{"num_hidden_layers": 17, "head_dim": 64, "vocab_size": 2048, "positions": "rope", "rope_theta": 10000.0, "rope_fraction": 1.0, "qk_norm": false, "bias": "none", "parallel_block": false, "init": "normal", "init_std_up": 0.0317, "max_grad_norm": 1.0, "max_seq_len": 512, "doc_mask": true, "dataset": "wikipedia_en"}
Each number is 50 + 12 x the weight over its row's rms, rounded and kept within 0 to 99. Layers, rows and columns count from 0. The size before them is the row's rms in percent of the matrix's.

# layer 9 MLP gate, 320x128, rms 0.141, rows 197-215, columns 0-127
107:55 58 35 36 61 59 33 46 40 58 47 53 55 44 54 48 88 47 47 26 52 43 53 64 32 50 35 58 43 27 52 52 47 40 56 39 51 52 44 40 51 52 56 42 54 43 40 34 61 56 41 52 39 35 76 42 50 34 44 51 56 43 85 60 38 35 73 45 65 48 37 39 60 49 47 60 50 45 49 51 59 62 60 58 52 59 56 46 21 65 61 47 63 71 24 38 43 56 21 68 38 41 43 48 41 42 47 41 54 39 76 49 43 45 52 69 59 67 54 39 36 73 48 64 57 54 69 44
091:49 36 52 53 35 56 45 53 30 43 37 57 52 85 45 60 58 33 29 47 42 58 46 37 42 66 52 34 41 44 43 41 62 66 65 30 36 34 40 42 50 45 28 66 38 52 53 61 54 54 37 37 57 48 50 63 48 37 48 23 22 36 51 50 72 69 57 46 59 37 37 40 50 27 49 51 37 49 58 48 54 55 58 46 58 39 23 54 78 60 51 62 24 50 66 52 52 56 50 38 48 63 27 47 48 64 48 33 61 43 50 63 40 45 67 63 56 76 50 64 56 38 52 47 45 47 48 43
112:59 35 53 68 56 48 38 42 54 72 40 30 56 59 67 62 43 36 85 49 37 46 51 42 40 31 60 57 55 44 40 52 58 28 59 51 39 68 44 53 49 48 47 57 20 62 63 58 52 65 47 32 51 58 51 47 53 45 40 44 60 66 55 60 55 50 50 34 33 38 47 46 42 48 43 63 55 45 72 37 34 48 50 59 68 57 65 55 37 44 26 52 58 44 39 52 40 47 40 13 38 51 45 32 41 48 58 61 45 45 42 45 47 63 86 53 43 55 51 53 56 60 80 33 42 50 43 28
097:38 39 46 64 55 50 46 52 42 42 56 51 56 36 57 71 54 68 42 54 29 52 61 60 80 27 42 58 62 51 51 71 47 50 23 49 57 67 59 65 52 38 38 40 57 49 60 44 43 63 60 59 39 31 66 56 58 52 51 27 52 26 43 36 47 47 61 50 57 39 52 47 35 58 28 48 48 30 44 45 48 67 39 55 64 22 47 62 52 55 57 26 34 46 46 54 48 50 41 85 56 69 44 44 56 48 61 39 62 60 54 64 55 53 34 55 54 33 48 36 69 46 39 65 41 17 54 53
113:56 73 32 64 58 62 54 54 33 62 36 51 32 60 62 57 43 46 49 51 38 56 43 35 31 59 40 50 52 29 72 75 63 32 53 47 45 41 70 50 44 60 49 71 50 50 25 59 55 40 61 42 46 36 63 55 32 26 51 55 57 43 66 48 58 43 52 31 51 46 65 30 19 75 59 36 61 43 44 72 45 64 31 46 58 51 58 53 35 59 64 63 60 52 51 60 55 37 49 44 56 46 59 53 67 48 39 58 57 19 60 67 46 52 59 47 33 26 34 47 47 53 46 44 46 46 51 57
103:50 33 57 62 41 61 42 41 46 45 65 45 63 44 50 52 35 64 33 72 66 38 41 26 37 30 65 39 61 53 48 35 58 39 44 16 55 40 50 38 44 67 58 31 40 46 48 86 56 50 44 56 54 55 60 57 63 54 45 48 45 46 45 50 26 49 60 43 46 46 53 27 50 59 67 54 62 63 79 59 48 43 64 59 49 44 44 51 45 60 45 48 50 33 70 59 49 26 38 38 57 41 52 65 40 53 21 50 66 31 53 34 62 51 46 47 48 78 40 38 53 51 46 49 51 39 64 35
092:37 52 43 53 62 29 65 36 72 49 44 72 51 41 63 47 56 66 39 47 57 60 52 41 37 57 55 51 53 54 59 41 34 55 54 54 57 40 50 50 47 70 60 42 49 34 57 62 37 48 50 51 50 33 39 63 57 55 53 38 52 24 38 50 42 63 64 49 37 57 55 36 53 50 57 30 71 57 37 31 27 76 45 28 54 57 74 71 54 46 38 35 35 40 56 59 52 35 38 53 66 65 47 77 67 51 30 31 29 24 44 56 43 38 72 66 55 45 36 45 44 57 28 49 52 52 55 47
102:38 57 38 57 60 30 48 23 39 42 56 56 52 42 38 33 48 65 31 41 55 49 25 45 74 34 55 33 60 35 63 47 38 59 52 36 45 50 57 57 47 51 45 44 38 46 35 69 50 35 32 24 57 51 27 31 43 38 53 55 36 46 62 50 57 50 78 57 60 50 55 46 46 64 60 38 35 48 37 54 73 63 60 41 58 43 54 51 52 60 46 33 38 29 48 59 53 58 43 54 47 50 73 39 67 78 47 59 62 52 44 40 77 35 48 51 57 33 57 76 43 62 43 49 49 35 51 57
108:43 62 43 67 47 51 35 38 58 40 45 63 52 34 46 72 56 46 54 21 48 64 47 69 54 48 33 49 68 27 78 42 30 67 35 54 79 57 40 41 26 38 40 42 36 26 38 48 69 39 41 57 51 36 59 59 58 74 43 58 69 49 55 50 58 38 71 48 46 27 29 49 64 43 57 52 44 38 19 52 56 43 55 38 50 57 61 48 47 71 41 38 40 45 55 45 50 31 36 53 49 60 63 56 56 52 32 60 41 59 53 53 43 45 54 58 58 43 65 47 56 52 39 38 62 62 53 47
093:47 64 62 47 38 72 53 56 60 45 26 42 58 43 55 54 55 24 77 53 42 31 46 42 37 36 56 41 42 44 46 15 48 64 61 33 49 39 26 55 30 42 54 35 39 52 45 47 31 44 46 57 67 57 61 38 40 61 60 43 52 65 54 64 47 26 46 47 25 50 31 59 73 47 44 54 46 47 42 51 42 41 56 68 44 50 49 58 22 71 41 39 37 38 48 39 31 50 53 42 56 36 34 63 54 77 45 54 69 57 43 68 48 44 57 59 46 38 43 56 40 49 48 49 35 59 42 43
111:47 42 47 46 43 65 52 35 55 29 50 33 70 61 46 58 35 30 38 37 46 50 51 61 37 67 38 47 33 58 36 44 49 56 87 71 61 33 27 61 63 64 53 46 45 27 42 48 45 68 62 45 51 55 39 49 73 47 49 44 46 35 62 43 51 35 58 56 59 39 61 19 60 42 51 43 55 48 52 72 52 19 42 47 28 58 60 52 42 70 55 55 58 54 47 55 63 39 51 61 41 49 45 73 61 55 70 38 49 45 36 59 43 32 41 63 39 43 52 58 65 46 43 43 55 44 25 46
113:58 58 67 41 49 45 60 47 66 51 31 48 85 43 67 75 55 43 56 55 53 29 48 46 45 38 55 50 59 54 65 60 37 67 51 49 44 44 41 49 54 38 66 45 35 54 63 45 57 49 53 40 68 56 46 65 43 57 29 53 56 48 53 24 51 38 71 45 40 69 52 52 49 44 41 70 76 38 49 35 56 65 55 53 40 41 49 32 44 29 67 36 39 74 51 42 54 54 65 58 51 51 38 24 67 57 35 65 45 41 32 49 48 68 63 36 34 52 51 42 40 58 64 47 26 54 26 36
102:40 44 53 54 33 57 65 31 58 38 47 70 68 41 62 52 49 50 48 53 51 30 80 50 65 43 49 49 41 59 65 45 64 52 52 69 44 61 57 46 64 37 50 45 54 33 44 57 46 37 41 37 65 55 67 46 37 46 64 45 36 51 40 29 40 55 54 33 57 38 80 61 42 57 40 50 34 37 85 31 34 58 57 52 41 52 72 67 65 43 33 57 44 35 59 33 47 75 60 48 53 51 53 36 47 44 67 54 55 71 55 46 57 64 33 36 40 52 45 53 65 70 34 50 56 73 54 57
101:45 54 54 55 62 43 45 40 65 69 58 54 39 54 60 56 50 82 38 38 66 49 53 48 31 49 37 44 60 38 40 33 44 48 52 26 40 51 46 50 48 44 43 36 69 43 51 72 57 55 52 47 66 68 69 42 58 21 53 50 61 46 65 71 51 44 36 61 27 58 62 45 72 48 58 36 70 64 36 47 57 64 51 50 53 61 48 45 74 54 40 56 53 57 41 67 52 53 48 55 56 46 52 40 58 31 67 60 45 34 62 27 72 70 41 37 53 58 58 35 42 78 51 39 78 55 60 43
103:40 68 28 38 42 68 19 44 71 57 68 60 35 44 58 59 56 31 46 54 43 40 45 65 31 38 51 48 61 45 72 47 50 59 62 64 53 58 71 55 52 45 44 65 46 62 49 57 61 37 48 48 66 66 66 20 73 33 39 62 53 67 59 52 42 34 46 59 53 40 39 31 53 67 56 44 53 26 42 32 59 39 45 56 35 53 45 59 48 44 61 49 44 52 46 38 67 45 43 76 44 42 36 50 55 61 58 73 37 26 39 35 57 44 57 58 54 45 36 52 47 45 62 37 41 50 64 67
097:59 45 55 38 35 54 49 59 41 52 38 27 53 18 39 39 58 62 46 47 31 67 19 48 54 42 29 75 53 41 48 43 32 55 36 36 40 35 57 39 58 36 36 52 49 34 44 45 58 41 41 59 57 40 45 46 39 50 32 23 60 65 49 45 40 43 26 63 63 56 56 39 50 73 59 39 57 44 52 52 40 60 73 32 56 43 64 76 69 44 32 46 66 48 43 56 71 43 48 41 56 73 47 45 40 63 68 42 44 47 44 33 53 29 45 54 36 48 55 60 53 46 57 56 50 53 46 31
096:43 55 42 47 68 56 44 74 49 56 64 59 71 83 59 79 54 69 61 44 40 48 42 37 57 46 48 59 51 26 64 51 41 79 40 46 55 50 62 53 44 45 50 52 40 61 63 47 54 66 49 48 41 72 47 54 69 49 52 40 71 80 54 48 42 65 41 60 37 66 62 55 47 32 64 50 46 41 62 35 22 59 56 28 49 42 50 46 38 56 47 44 41 34 30 72 52 47 52 70 49 49 40 42 41 29 49 54 38 56 46 52 36 73 65 55 60 34 43 62 38 57 52 54 46 62 45 64
098:47 48 39 33 54 47 68 59 66 59 51 42 60 51 39 37 40 40 52 50 51 59 49 58 63 50 88 44 44 28 42 60 62 49 41 48 61 50 41 64 60 54 54 49 31 39 32 23 48 48 47 31 54 32 42 65 54 44 63 53 31 55 50 51 48 38 49 49 52 45 51 36 62 53 40 39 77 33 69 59 44 55 45 34 57 32 80 53 55 62 75 59 54 57 34 61 50 40 50 36 52 50 63 37 40 70 52 47 61 48 54 55 46 65 51 23 44 46 50 43 49 05 49 59 60 58 37 63
091:30 51 41 60 43 40 42 50 35 48 62 57 39 62 52 57 74 46 38 39 78 35 33 63 45 55 40 46 57 46 65 61 67 57 41 30 50 58 58 44 72 46 57 44 54 36 47 37 52 33 56 46 62 80 47 56 70 54 36 59 47 50 51 52 59 59 58 53 59 16 32 35 74 46 66 46 64 40 54 48 49 47 30 61 42 44 64 58 64 33 70 44 29 54 64 47 57 68 57 34 48 45 49 52 61 42 46 44 43 46 47 38 36 48 41 59 33 58 48 72 25 44 29 43 68 47 57 68
# layer 9 MLP up, 320x128, rms 0.135, rows 197-214, columns 0-127
106:41 41 52 42 45 46 34 40 50 30 38 40 62 18 56 52 55 48 29 22 60 49 41 55 47 49 36 24 75 72 25 42 58 55 35 66 62 46 60 40 49 44 46 45 44 70 57 59 45 52 51 41 61 45 48 44 36 60 49 56 63 55 32 67 44 59 47 65 40 43 41 68 33 60 39 32 46 26 61 55 34 38 41 47 45 50 47 43 51 27 51 30 46 77 45 57 57 36 50 66 47 48 51 48 51 52 61 60 39 50 43 54 56 70 43 63 53 60 25 70 41 30 45 33 42 65 56 54
087:61 49 72 37 35 41 52 43 65 35 49 45 31 71 43 37 53 70 51 44 46 51 33 13 40 64 62 50 74 61 34 38 50 46 68 54 55 48 72 60 52 57 47 36 64 47 64 43 43 30 45 65 45 50 29 67 51 45 58 52 57 59 37 57 57 63 64 47 42 64 60 51 65 62 68 69 47 33 59 57 59 57 51 62 53 55 73 43 48 52 61 52 48 57 43 63 38 74 51 44 67 33 31 43 48 39 35 50 55 35 26 55 60 42 58 68 68 67 56 62 54 49 34 41 39 40 55 33
110:39 69 39 52 53 55 63 73 56 44 44 61 60 34 49 55 34 48 41 50 53 46 45 31 63 49 43 41 41 38 63 62 52 63 56 57 50 63 43 59 33 43 63 38 56 38 70 54 51 60 38 38 59 50 57 38 35 51 48 40 67 34 32 51 18 57 53 75 35 31 52 49 32 47 35 38 27 32 79 19 39 56 46 48 45 54 38 44 50 41 45 48 74 51 59 44 44 34 65 42 45 60 63 56 59 61 37 42 42 44 51 55 37 73 26 34 70 58 44 40 37 41 33 59 47 56 57 38
092:51 68 35 36 59 23 61 64 65 73 38 52 47 60 65 41 46 39 31 50 60 60 60 56 39 54 63 34 36 62 45 51 71 52 57 62 26 48 66 42 31 40 27 58 51 28 62 56 42 44 54 60 43 49 31 53 71 42 52 44 45 42 54 59 55 37 42 36 35 24 65 62 52 53 30 67 38 41 46 47 46 66 73 50 52 44 57 68 57 74 58 63 45 48 50 55 68 62 58 70 43 51 62 56 60 41 49 41 56 58 37 55 49 48 48 25 35 62 48 42 55 33 62 35 66 44 36 57
107:42 33 54 59 33 60 34 57 62 50 61 53 20 36 45 41 38 50 53 56 45 53 55 42 37 53 33 32 64 56 35 37 51 43 49 43 31 39 49 56 48 52 59 51 50 61 26 40 50 57 45 43 38 32 46 49 44 70 60 41 41 64 49 58 43 55 55 68 63 37 32 62 54 44 63 49 52 70 64 42 55 59 52 43 52 70 53 48 40 36 35 63 48 48 71 75 65 44 69 62 58 33 72 47 42 52 42 43 65 52 52 75 56 37 62 57 49 83 09 42 59 45 68 46 40 42 46 45
095:59 43 38 61 53 40 46 52 44 51 38 25 78 36 35 63 45 44 48 59 54 26 53 34 46 65 49 45 27 56 62 47 41 58 44 25 42 58 51 53 34 46 42 43 60 74 64 47 39 67 60 39 31 53 49 78 58 68 39 44 45 36 29 34 38 61 58 62 60 62 52 63 54 55 52 46 66 46 32 32 48 50 41 36 53 48 71 52 45 38 42 49 55 32 44 51 40 40 44 51 54 42 40 64 49 49 48 49 69 29 68 56 64 25 34 54 53 71 73 75 54 57 47 46 38 68 50 65
097:38 67 33 19 28 46 33 49 34 56 64 68 65 45 54 54 57 50 50 53 62 52 53 67 57 64 49 56 46 65 56 44 58 47 50 29 64 62 44 44 44 22 45 41 61 48 61 50 64 62 48 46 60 38 67 47 72 42 49 62 42 50 50 46 54 44 46 41 45 10 39 56 48 31 28 57 52 51 57 43 22 56 55 50 65 36 48 50 32 63 50 46 50 24 61 30 52 61 61 61 45 53 66 55 32 52 54 74 47 63 52 40 41 64 29 45 49 43 50 30 34 31 40 44 51 57 34 49
108:54 39 62 50 49 63 52 63 57 66 43 61 66 40 52 58 51 35 61 61 44 50 38 56 65 47 52 20 47 51 55 56 40 53 60 51 57 25 38 25 38 47 40 48 38 76 52 44 57 30 42 60 33 50 56 72 31 45 42 40 59 58 25 45 22 40 31 35 35 41 51 44 24 51 41 51 51 40 41 54 52 32 64 31 50 58 42 43 43 48 55 62 40 54 48 50 58 51 62 38 39 31 47 51 31 26 69 76 55 56 49 54 40 34 58 67 34 60 39 37 52 43 72 51 38 67 48 47
104:23 46 56 31 53 44 59 51 75 32 53 40 55 68 51 58 57 64 58 44 40 42 46 47 36 63 58 43 40 52 61 70 54 53 70 51 37 33 38 57 53 53 42 66 63 51 35 53 51 53 58 49 29 52 66 51 38 45 61 33 16 62 37 61 41 31 39 20 41 64 56 28 42 47 45 44 56 63 52 31 68 58 43 41 57 63 50 45 60 44 37 42 49 55 66 62 66 38 39 62 47 61 51 41 39 46 32 39 37 32 53 63 51 60 39 47 46 62 54 60 15 32 42 64 31 48 55 51
093:59 34 46 56 53 51 39 54 46 46 49 35 43 32 39 52 48 43 43 53 54 49 41 61 61 28 70 66 53 35 38 30 40 67 58 29 64 65 44 47 38 62 48 54 49 63 52 36 75 58 52 49 36 42 30 42 45 52 52 42 40 77 46 53 47 53 27 72 48 60 68 39 69 29 47 56 59 59 64 47 71 59 66 69 43 71 76 34 45 51 62 52 69 47 27 65 57 48 59 64 47 45 51 37 49 49 35 54 55 28 51 49 48 77 36 69 67 49 53 48 65 47 55 54 46 65 65 49
113:44 31 65 42 45 39 68 66 55 39 68 62 65 67 54 54 43 34 44 69 38 64 50 54 40 45 50 48 70 58 37 52 66 59 47 49 65 38 10 27 45 53 44 56 64 56 42 52 48 54 58 58 72 77 56 55 55 49 50 59 50 55 71 29 59 49 42 31 38 50 68 48 78 51 65 44 70 48 37 47 57 56 32 38 52 39 48 49 41 26 46 39 34 51 60 56 52 76 58 54 48 31 42 55 59 66 49 62 46 46 53 31 50 67 45 42 51 51 43 69 59 36 38 42 70 52 63 53
106:49 65 60 37 39 70 34 37 57 61 56 60 54 56 42 56 56 52 45 46 63 43 55 54 67 52 61 47 51 49 42 58 74 56 43 60 58 24 49 51 42 59 35 46 52 62 39 50 59 53 41 31 53 68 56 41 51 32 58 66 74 30 70 41 57 36 63 56 48 39 36 79 42 47 51 47 16 69 55 50 56 65 49 36 33 51 41 39 63 53 65 40 45 55 27 64 52 61 43 32 47 47 67 55 52 45 41 59 61 33 48 50 57 25 61 55 30 76 38 32 39 59 62 26 56 40 40 45
103:65 55 68 56 55 36 62 43 48 30 68 63 51 41 60 56 49 61 41 49 76 60 65 46 94 45 53 51 43 49 43 53 36 50 52 62 47 59 61 57 64 38 49 31 45 47 54 56 57 43 47 41 69 55 63 51 51 30 33 33 48 53 54 40 61 36 55 33 52 61 40 73 51 35 48 70 46 50 63 27 69 66 75 56 27 41 53 59 55 48 43 56 44 34 71 42 47 69 60 52 63 52 60 53 46 70 64 48 41 49 66 30 38 42 51 37 40 43 65 53 46 46 20 54 55 53 41 34
101:47 56 74 24 50 45 44 62 67 47 59 55 26 29 63 59 57 51 42 71 52 30 74 41 35 55 98 51 48 53 59 48 55 67 59 69 53 48 56 49 56 54 38 46 58 45 50 46 50 37 50 34 33 43 54 53 43 38 42 35 42 66 53 39 39 44 62 61 70 53 49 55 54 65 49 36 57 45 63 58 49 59 49 51 48 46 40 43 51 64 74 25 38 33 52 57 60 43 27 40 52 41 35 42 63 70 59 39 75 41 50 51 35 36 45 57 35 36 33 47 63 35 56 47 54 45 38 51
107:48 54 30 55 68 49 39 23 55 27 71 58 55 50 35 59 44 46 51 30 48 51 51 45 45 24 49 49 57 54 33 50 45 34 41 53 52 46 44 54 55 75 38 45 29 49 56 42 57 51 43 62 63 32 63 52 48 40 33 72 65 65 47 67 43 44 57 38 41 32 49 64 68 60 65 59 49 38 58 55 47 35 57 43 26 53 63 44 40 47 68 34 38 43 49 41 60 45 28 49 55 46 63 44 46 49 51 40 58 11 40 50 64 56 62 35 41 49 50 91 60 36 54 58 60 56 50 49
088:55 74 44 55 41 75 34 30 54 56 49 44 35 47 48 47 39 52 68 38 43 67 33 56 41 61 58 38 46 49 36 64 40 62 38 32 65 57 45 66 37 40 46 75 30 57 50 30 50 66 42 47 43 55 53 52 38 51 42 42 49 72 55 21 41 36 60 53 56 53 41 46 61 40 55 33 52 65 64 39 58 70 63 49 39 38 59 73 57 66 37 82 39 58 60 60 59 38 49 75 54 29 54 46 57 60 64 41 71 61 46 32 44 44 58 72 45 51 54 62 55 55 51 57 53 57 38 59
097:62 55 55 40 25 68 47 51 41 56 54 40 37 53 46 42 43 50 45 52 35 33 64 38 50 51 39 53 48 42 61 48 61 57 48 54 65 62 57 19 36 44 50 70 57 35 49 45 63 28 60 54 69 42 55 40 49 48 35 57 43 52 16 63 49 67 28 47 31 57 32 56 31 67 66 36 43 36 77 52 56 56 36 49 45 33 45 44 34 56 28 48 63 52 56 29 59 34 59 39 75 60 46 54 50 58 67 35 47 48 52 60 60 64 51 56 36 44 62 41 57 21 58 49 54 59 50 31
094:12 56 45 63 56 39 45 32 44 31 51 47 52 42 57 39 35 43 42 48 54 40 52 58 53 40 55 26 38 55 68 48 73 40 58 61 56 56 40 33 31 99 33 62 46 37 62 56 63 66 43 62 40 43 49 47 71 52 46 46 46 64 47 48 44 39 39 26 58 42 20 66 59 69 55 63 65 45 51 56 45 50 54 63 47 45 44 34 47 50 46 45 52 60 61 35 44 43 45 44 32 34 50 44 44 49 35 55 42 63 17 50 51 41 42 56 58 54 45 53 53 57 51 35 36 57 41 59
# layer 9 MLP down (transposed), 320x128, rms 0.128, rows 197-214, columns 0-127
105:30 50 40 60 35 48 39 37 55 50 65 76 49 39 52 68 47 47 57 64 43 59 32 38 32 58 52 54 63 83 47 51 34 58 30 65 33 42 63 44 45 41 39 49 48 38 45 45 53 64 52 59 60 34 33 54 58 62 53 32 49 62 33 51 57 65 49 67 21 66 39 45 61 47 38 47 31 49 47 48 43 64 41 36 44 27 58 49 60 64 47 38 63 46 70 78 59 35 49 27 64 55 63 48 57 42 57 41 80 56 51 53 63 62 48 45 50 47 76 44 47 49 56 68 35 55 48 54
096:44 67 12 49 55 50 54 42 58 24 49 68 40 32 40 44 60 47 64 55 55 48 50 73 67 17 40 74 47 62 66 63 37 44 46 45 55 61 56 39 59 69 64 49 45 66 68 36 51 56 59 45 55 50 51 50 49 51 51 53 75 44 45 31 40 56 60 63 47 45 45 54 41 68 44 64 70 65 60 51 50 28 46 42 45 42 76 38 49 49 40 33 71 25 33 34 64 45 45 59 43 45 58 63 58 39 43 54 60 58 59 37 39 60 43 60 42 49 66 38 64 38 43 48 49 51 68 42
108:60 31 30 51 40 37 37 40 58 51 45 48 50 48 42 52 50 59 74 31 75 65 41 54 18 53 58 68 57 50 27 40 43 36 57 46 41 60 47 44 69 52 39 56 37 66 39 50 44 50 69 41 62 53 58 55 46 43 56 32 63 79 46 78 54 54 51 41 46 51 47 63 42 54 38 85 74 59 53 33 44 53 53 57 63 29 64 56 41 59 29 64 30 45 62 62 28 59 45 51 40 44 55 47 37 45 41 43 40 60 61 39 62 56 50 73 38 55 49 61 50 55 58 49 43 51 68 48
097:59 67 58 42 48 30 65 60 49 37 75 56 28 63 58 36 56 40 34 48 53 52 55 44 58 47 51 64 62 51 63 72 50 55 24 55 42 54 37 36 45 51 47 39 64 58 55 56 61 43 43 51 51 63 46 67 54 66 51 72 56 51 50 52 30 39 55 68 46 52 40 44 31 76 65 62 66 46 47 54 59 37 60 59 86 46 49 51 64 31 43 49 53 24 34 47 47 57 48 45 37 37 41 49 61 44 68 68 55 29 51 63 49 48 49 42 62 21 40 40 53 62 36 51 58 46 81 42
096:44 39 22 56 57 41 45 58 56 35 31 66 57 15 36 60 51 57 50 51 61 52 40 35 34 72 43 54 34 39 43 49 64 65 56 46 52 38 41 56 65 48 42 57 51 36 24 52 22 61 64 50 71 46 22 39 60 66 55 41 43 40 61 50 60 31 47 56 26 45 53 45 33 35 33 50 61 44 55 35 45 64 49 46 53 50 54 50 51 50 46 51 28 46 42 42 67 72 35 68 59 39 65 45 47 36 53 47 54 58 41 57 42 31 36 55 53 77 46 58 35 52 57 30 50 54 46 31
100:50 52 47 34 51 40 40 51 46 63 63 35 64 50 10 51 35 50 30 54 51 60 26 52 48 65 49 52 45 64 69 41 64 59 32 43 34 61 48 56 53 32 68 45 54 46 70 66 36 48 49 61 61 36 32 57 51 42 36 48 34 38 51 29 65 44 52 32 61 43 57 40 54 54 62 52 54 52 53 52 77 60 48 57 65 50 58 67 36 30 49 34 57 30 41 25 79 43 48 51 49 49 40 59 50 45 60 28 64 42 49 46 50 56 59 35 51 54 55 67 44 42 18 37 42 63 54 47
098:30 47 75 56 55 64 55 37 36 60 62 62 55 61 32 42 53 75 55 70 58 43 38 20 49 60 54 53 38 42 43 49 53 52 29 37 48 72 43 42 61 45 65 45 52 43 43 55 41 63 49 41 44 54 52 63 67 42 51 56 61 47 38 59 24 43 29 48 59 47 34 30 35 53 55 36 46 49 47 69 43 61 51 77 56 42 70 62 39 53 30 42 28 47 68 38 77 52 45 41 70 49 42 41 52 50 78 58 69 44 48 41 41 64 37 65 55 64 46 53 30 52 48 47 35 43 40 45
106:58 47 43 60 52 56 60 61 42 51 38 46 64 33 44 42 39 41 39 63 46 56 53 46 56 38 38 30 42 35 40 44 59 47 32 54 70 50 57 35 50 47 68 39 36 71 65 48 43 51 46 48 42 56 53 34 30 57 66 69 54 46 39 31 52 25 48 43 36 47 50 42 19 55 49 50 44 53 45 64 51 47 66 28 54 54 33 22 51 64 28 57 48 52 34 38 63 60 43 59 35 28 45 38 47 36 61 59 55 54 21 28 46 23 54 39 30 64 70 60 60 40 56 39 56 57 39 68
101:52 50 56 39 52 57 63 66 53 48 27 29 35 74 64 49 51 48 44 50 56 32 48 51 69 67 39 66 60 61 43 42 46 47 48 51 63 42 40 53 74 45 54 71 52 52 61 47 17 49 61 46 48 55 75 57 25 45 48 29 33 64 30 55 50 81 44 49 50 62 78 44 53 57 43 51 64 68 42 34 46 29 33 60 55 47 56 45 72 38 50 56 67 45 55 56 52 69 46 48 62 50 41 40 33 53 74 31 55 58 48 55 53 60 47 48 48 58 49 52 50 70 54 43 22 37 53 43
093:36 50 50 56 55 52 71 52 63 72 59 56 54 65 34 72 80 36 35 56 30 26 63 70 68 61 39 60 48 67 60 42 59 57 67 51 35 40 46 63 42 54 32 63 52 35 45 44 55 44 54 28 74 53 47 50 57 62 50 65 54 52 38 35 45 52 68 38 41 55 56 40 35 49 51 65 60 38 37 47 52 45 37 43 45 43 53 69 36 73 36 43 56 43 62 22 50 50 65 53 55 54 46 69 49 63 62 43 71 73 45 49 51 51 45 40 47 54 46 49 38 75 62 44 79 50 50 53
107:52 44 64 56 41 36 55 54 48 56 48 28 29 49 29 61 45 35 57 45 62 63 66 48 73 44 56 46 52 64 66 47 37 62 41 53 32 58 46 63 51 67 50 54 44 37 60 52 46 26 65 55 46 52 25 40 45 45 51 38 44 49 53 54 45 50 48 50 57 85 34 47 58 57 50 42 36 35 71 64 46 39 75 46 57 55 66 65 52 29 65 58 55 35 49 34 40 50 61 63 59 39 40 52 36 42 42 44 63 42 37 31 42 74 73 32 52 34 16 61 50 49 40 38 34 50 52 68
105:50 45 59 46 40 43 32 58 56 56 55 68 40 40 51 46 62 29 51 36 42 49 67 54 38 46 48 54 31 48 73 37 40 61 27 36 48 70 52 25 66 45 34 52 72 51 67 59 37 43 60 53 50 43 55 41 61 46 58 73 40 46 55 61 73 54 36 45 62 64 41 55 33 44 38 44 51 43 49 46 43 47 67 57 63 65 51 59 65 40 32 59 56 43 21 32 42 50 58 65 78 51 54 41 39 56 64 50 44 29 59 44 48 45 63 36 55 52 54 20 48 35 56 54 33 29 69 33
109:49 67 39 45 52 42 53 39 28 30 56 67 50 36 49 38 48 25 41 48 47 41 54 46 65 28 38 43 42 53 74 44 72 49 67 71 50 36 55 60 53 42 54 41 56 35 59 74 49 64 31 41 64 38 62 46 54 36 43 35 44 61 44 73 51 73 59 26 67 53 51 77 46 57 32 53 53 32 82 40 48 52 35 65 46 37 72 52 63 38 32 55 65 37 73 44 56 46 59 44 44 36 51 59 53 44 65 49 44 55 50 50 57 48 45 49 49 49 43 43 48 61 46 29 55 43 46 30
098:52 64 45 61 50 90 53 39 41 51 48 45 49 72 41 36 42 38 66 59 48 52 60 30 41 51 53 62 56 35 50 84 53 44 63 39 56 40 67 53 56 40 63 49 26 56 70 40 51 50 54 45 60 33 49 40 66 62 40 47 45 58 45 58 69 35 51 56 49 44 47 41 33 61 45 65 53 39 73 29 63 53 39 55 69 58 45 50 47 50 57 67 65 66 53 44 67 38 62 46 34 56 71 66 36 50 36 43 65 58 61 76 42 42 49 53 55 41 33 63 61 52 53 29 28 71 53 52
104:49 56 57 42 35 44 46 46 58 58 22 59 45 59 54 56 43 63 33 30 47 68 55 84 41 48 59 43 66 67 63 61 35 53 63 46 53 50 46 72 46 48 81 40 57 43 60 55 35 45 51 21 60 45 65 39 67 49 30 51 66 72 37 52 54 48 31 34 46 49 37 56 54 36 41 44 54 44 46 39 31 48 74 67 48 27 49 37 51 48 45 55 51 49 75 44 55 48 43 62 50 63 56 58 68 41 48 60 47 60 31 42 48 50 57 30 58 41 55 59 42 34 57 64 57 68 38 75
097:59 22 60 43 62 65 51 68 46 40 58 74 42 63 57 58 54 43 45 55 70 46 50 68 68 49 36 36 56 63 38 27 56 33 28 70 47 53 39 52 42 53 64 45 59 64 39 43 62 65 51 36 46 58 56 35 53 60 58 68 59 60 44 46 42 32 61 55 58 37 31 55 50 31 64 70 51 48 57 48 57 24 56 74 61 64 54 36 26 56 40 53 40 44 40 42 31 57 33 59 79 50 61 62 47 57 39 55 49 36 43 58 64 67 38 44 68 46 49 49 44 46 72 40 49 50 29 52
100:43 36 36 51 35 43 44 51 92 52 45 44 43 61 35 49 64 67 27 49 62 33 48 50 79 45 37 60 33 51 33 42 37 55 45 60 37 42 52 48 66 71 37 59 42 31 55 64 53 52 36 59 50 56 54 56 56 53 49 41 38 42 54 30 49 38 47 59 57 34 64 50 36 47 36 48 39 27 37 54 63 45 62 58 38 60 89 55 64 50 43 42 63 38 51 54 38 57 58 46 81 57 55 48 51 59 37 63 64 66 38 48 47 43 47 48 34 69 35 57 39 67 63 38 57 47 45 54
095:12 65 61 67 55 45 47 43 47 40 70 55 42 46 56 57 52 54 63 43 34 46 47 61 57 57 62 42 27 35 45 47 44 79 35 73 40 54 58 52 54 54 42 50 62 51 81 47 49 44 48 41 39 47 59 63 62 36 65 46 57 56 61 60 56 72 40 72 45 52 45 56 71 71 47 54 44 39 69 58 33 41 55 69 36 46 50 45 70 53 63 48 67 47 47 44 15 36 42 52 32 66 46 44 62 52 41 56 34 57 28 54 59 47 55 57 52 58 57 29 46 40 67 39 29 59 56 52